Weights of a small GPT-style language model, trained from scratch on English Wikipedia.
Size: 8 layers, 5 heads of 64, vocabulary 8192.
Architecture: untied embeddings, capped logits.
Training: 293M tokens, 2237 steps.
Each number is 50 + 12 x the weight over its row's rms, rounded and kept within 0 to 99. Layers, rows and columns count from 0. The size before them is the row's rms in percent of the matrix's.

# layer 3 MLP down (transposed), 1280x320, rms 0.0858, rows 1078-1099, columns 96-127
114:49 65 35 41 57 55 42 32 53 38 58 54 54 50 46 55 53 39 39 61 76 56 34 64 52 49 35 43 51 51 49 29
098:63 52 37 45 43 44 61 67 40 60 42 59 54 59 34 44 46 67 60 48 23 48 67 45 61 59 63 47 36 47 56 55
104:39 60 52 63 57 46 58 47 53 43 23 57 38 38 43 33 53 77 19 52 35 64 61 52 67 36 48 48 61 39 44 41
105:44 60 67 40 51 60 51 41 49 63 49 34 21 50 31 33 26 51 55 36 44 44 39 66 43 34 46 60 43 54 40 51
107:26 54 19 54 55 46 56 51 57 59 45 55 45 43 58 46 60 56 36 44 48 48 51 52 61 67 45 44 46 43 56 65
109:37 45 41 40 51 49 52 42 44 62 64 43 77 33 57 57 34 44 42 50 58 49 40 36 71 41 30 50 34 46 57 64
095:33 38 54 56 51 44 46 55 41 49 65 44 43 77 38 52 38 61 47 57 66 72 56 65 53 52 46 69 57 54 28 51
098:50 41 46 52 58 25 48 54 45 29 43 40 46 47 57 29 39 36 45 59 54 39 56 60 75 50 59 61 43 44 57 49
103:45 56 54 47 70 75 40 41 52 61 55 58 63 58 37 28 29 43 58 27 68 25 38 30 55 32 53 49 68 54 52 60
085:45 39 33 60 55 58 47 61 44 48 51 49 67 49 46 27 33 61 49 41 18 67 63 49 44 56 39 85 66 67 39 61
104:36 34 37 43 51 63 51 69 38 59 59 43 55 44 31 50 42 50 67 77 54 41 51 40 55 51 49 49 35 65 34 36
104:56 56 66 41 78 50 64 34 41 58 34 77 55 69 72 57 49 41 48 61 55 60 45 62 64 37 41 50 42 43 48 52
112:38 52 34 58 35 59 56 37 46 51 46 26 45 30 56 23 45 68 45 27 59 54 55 49 34 57 58 52 34 43 57 51
105:56 35 44 67 54 48 48 65 56 43 50 40 32 53 44 52 37 85 58 44 57 60 49 52 48 56 43 46 55 50 54 61
098:44 57 64 62 36 61 66 73 59 36 45 21 47 50 34 71 35 45 40 55 40 49 31 47 52 47 39 66 37 42 57 37
109:63 59 64 35 35 35 68 51 63 39 31 33 74 68 54 65 42 43 44 53 69 58 62 61 67 36 36 43 73 53 57 61
101:22 58 38 41 63 42 62 47 45 68 42 64 36 58 79 52 49 44 49 70 65 61 42 51 54 48 26 54 42 46 64 62
102:58 69 66 38 45 48 33 43 39 63 62 66 46 45 52 37 39 54 56 69 56 54 69 56 63 60 28 42 14 38 50 35
095:43 52 34 44 53 59 72 65 54 65 65 42 30 40 47 72 35 60 53 62 49 35 41 67 44 70 45 67 50 35 41 64
094:21 45 22 48 44 61 67 44 47 26 44 41 76 42 59 53 48 56 41 41 63 42 43 29 46 57 53 48 43 33 42 39
091:39 57 49 54 42 53 66 51 57 50 30 38 31 55 37 54 59 52 48 73 69 48 40 68 34 43 47 67 59 45 71 56
084:63 57 52 38 38 40 43 43 52 62 58 53 71 34 65 64 46 39 33 60 77 57 41 74 49 44 46 36 54 48 44 48
# layer 3 MLP up, 1280x320, rms 0.097, rows 1079-1099, columns 96-127
098:63 62 40 45 53 41 41 31 28 65 50 56 55 57 46 35 54 68 61 74 29 50 50 39 42 53 60 67 75 46 53 56
098:58 49 44 71 34 60 66 34 50 46 48 57 48 43 29 40 58 71 52 41 57 87 61 51 46 58 79 49 46 59 42 34
108:76 44 50 30 60 52 45 49 50 41 51 55 58 61 60 56 52 53 44 56 53 52 68 62 64 41 84 57 55 63 50 40
088:70 44 57 36 53 28 65 48 65 55 33 41 78 45 57 50 51 54 49 56 57 45 40 36 63 32 42 56 42 40 40 41
099:50 51 44 48 81 45 55 54 41 47 51 56 54 35 55 50 36 43 56 47 68 59 47 40 75 72 33 55 53 55 55 45
094:53 41 65 48 63 49 48 41 23 52 56 54 62 46 58 49 47 46 61 38 38 40 39 63 39 58 42 63 33 61 47 35
091:43 57 46 41 63 52 41 36 53 49 71 60 73 49 48 47 54 63 51 24 36 61 67 43 49 49 44 45 40 44 42 53
106:70 18 56 44 60 69 54 54 07 48 57 40 54 59 55 38 32 47 29 43 65 44 40 30 49 58 66 40 54 55 41 54
095:61 62 58 39 61 44 48 56 45 22 16 48 46 62 37 63 39 49 41 51 37 68 67 39 61 56 49 46 36 54 71 20
108:45 54 43 44 52 57 36 39 47 63 57 43 44 53 42 38 48 77 47 73 30 28 66 41 32 61 63 52 67 59 56 38
107:68 34 66 40 54 44 51 42 29 41 54 32 47 41 39 44 58 75 44 39 64 50 48 20 50 39 40 43 54 49 38 70
115:42 31 40 57 50 33 64 38 69 61 63 24 49 34 42 49 67 71 66 36 59 40 39 28 62 50 52 62 47 61 57 44
100:61 51 46 53 44 42 57 43 49 46 62 57 50 64 52 59 38 48 67 61 46 62 41 52 28 45 58 56 66 24 57 77
092:71 40 40 43 46 39 43 49 52 33 60 27 60 29 59 44 56 56 48 51 52 60 54 50 46 56 53 56 64 47 65 50
112:61 63 44 42 56 51 33 57 54 43 40 63 53 35 63 50 64 44 59 65 52 43 62 41 41 54 60 55 58 54 49 40
096:62 38 58 58 45 63 51 41 42 68 28 58 62 48 57 41 29 67 34 54 57 45 64 32 51 55 40 55 44 42 65 47
087:45 37 58 35 59 57 43 62 30 48 38 41 38 57 67 59 41 43 50 41 59 64 57 50 57 60 60 52 66 63 45 63
096:62 64 51 40 54 73 42 57 46 41 59 32 41 65 60 52 55 55 48 62 44 59 49 59 34 51 42 56 62 31 65 41
089:71 41 51 52 57 38 56 53 70 41 63 49 43 57 51 32 49 61 48 37 51 65 38 55 48 42 50 65 32 46 59 43
087:42 39 52 50 52 50 47 61 44 63 69 34 47 45 45 49 40 45 40 46 45 47 33 44 48 38 58 55 54 78 38 50
087:49 76 58 57 45 24 55 51 46 29 51 32 40 58 52 58 32 41 40 44 40 63 48 65 36 44 52 55 62 71 67 62